{
  "num_hidden_layers": 11,
  "hidden_size": 320,
  "num_attention_heads": 5,
  "num_key_value_heads": 5,
  "head_dim": 64,
  "intermediate_size": 640,
  "vocab_size": 8192,
  "hidden_act": "relu",
  "norm": "rmsnorm",
  "norm_place": "pre",
  "norm_eps": 1e-05,
  "positions": "rope",
  "rope_theta": 10000.0,
  "rope_fraction": 1.0,
  "qk_norm": false,
  "attn_scale": 0.125,
  "bias": "none",
  "tie_word_embeddings": false,
  "parallel_block": false,
  "init": "uniform",
  "init_std_qkv": 0.0273,
  "init_std_o": 0.0339,
  "init_std_up": 0.0391,
  "init_std_down": 0.0391,
  "optimizer": "soap_variant",
  "learning_rate": 0.00927,
  "lr_mult_qkv": 0.5,
  "lr_head": 0.00462,
  "max_grad_norm": 1.0,
  "warmup_steps": 200,
  "schedule": "wsd",
  "decay_fraction": 1.0,
  "decay_shape": "pow",
  "final_lr_fraction": 0.05,
  "batch_tokens": 65536,
  "max_seq_len": 1024,
  "doc_mask": true,
  "train_tokens": 293100000,
  "max_steps": 4473,
  "dataset": "wikipedia_en"
}
Each number is 128 + 24 x the weight over its row's rms, rounded and kept within 0 to 255. Layers, rows and columns count from 0. The size above them is the row's rms in percent of the matrix's.

# layer 8 MLP up, 640x320, rms 0.0391, rows 635-639, columns 0-63
size [107 102 102 101 105]
[[ 82 117 157 151 155 114  98 126 127 116  91  98  96 139 140 108 116 134 124 136 122 125 152 143 146  86 103 140 127 126 154 137 121 136  97  90 146 124 157 137 144 144 139  92 162 151 152 114 137 182 166 138 141 162 145 129 145 155 115 121 110 107 162 113]
 [135 126 118  83 126  88 129 123 111 114 129 142 108 114  75 136 128 109 127 109 127 123 141 137 166 123 115  90 110 108 143 146 126 134 113 158  78 139 135 142 110 133  99 145 113 117 128 162 180 113 102 122 140 112 140 110 139 112 141 152  99 126 109 119]
 [128 128 105  95  90 155 113 125 132 131 161 119 109  97 124 126 121 148 176 115 162 163 132 144 160 154 126 107 151 128  78 129 141 180 168 142 103 160 100 114 102 104 135 165 123 169 135 100 126 118 127 125  87  92 130 143 106  90 170 161 107 182 137 115]
 [176 116 114 162 117 120 120 147 122 110 155 136 140 133 140 148 141 135 142 172 132 151 129 125 133 142 127 149 114 138 126 167  94 118 136 134 152 109 114  96 123 111 162 144 136 117 131 101 148 106 120 117 142 134 106 125 113 111 166 123 124 139 118 166]
 [116 123 125 165 110 116  99 121 135 129 123 151 130 113  92 127 119 161 110 182 139 174 119  98 122 134 151 102 117 153 122 151 115 132  96  76  88 151 109 129 121 152 121 153 121 122 105 165 124  78 136 100 128 107 129 136 116 141 136 141 120 112 117 139]]
# layer 8 MLP down (transposed), 640x320, rms 0.0391, rows 635-639, columns 0-63
size [102 107  98 107 103]
[[124 127 128 129 123 159 143 153 107 145 108 147 152 101 104 102 107 139 138 139 139 138 125 119 134 150 142  88 149 163  72 147 110  88 143 130 118 148 133 151 150 113 146 136 131 112 117 129 105 136 109 132 149 113 130 131  92 146 140  85 146 150 140 162]
 [ 55 101 123 160 149 107 122 105 123  90 141 133 163 130 110  94  92  85 126 159 108 170 127 165  90 126 151 140  96 118 131 183 139 154  71 102  98 142 117 146 128  86 166 107 125 125  93 119 143 128 121 124 138 129 117 146 107 101 137 117  91 160 170 120]
 [132 132 132 148 122 116 161 107 139 134 101 146 129 128  87 160 165 164 149 126 109  75 143 145  99 125 152 109 137 145 132 145 147 139 147 166 161 136  97 117 168  93 101 162 132 110 102 154 139 127 117 152 137 105 158 155 145  99 131 101 119 103 110 109]
 [ 88 108 127 117 167 132 151 152 133  93 113  96 140 153  83 148 138 105 135  92 104 135 150 164 122 105 110 112 153 110 148 154 135 142  98  98 120 137 182 126 141 152 106 155  91 149 143 119  98 141 111 138  80  82 145 105 118 144  96  53 128 110 134 122]
 [143 151 135 100 144 152 107 122 147 121 133 105 110 147 134 146 142 122 137 120 134 148 177 195 120  85 124 170 148  91  80 136 121 101 106 143  97 116 137 119 155 143 149  96 155 143 158  94 111 177 114 126 124 160 136 191 127 138 129 137 129 138 130 103]]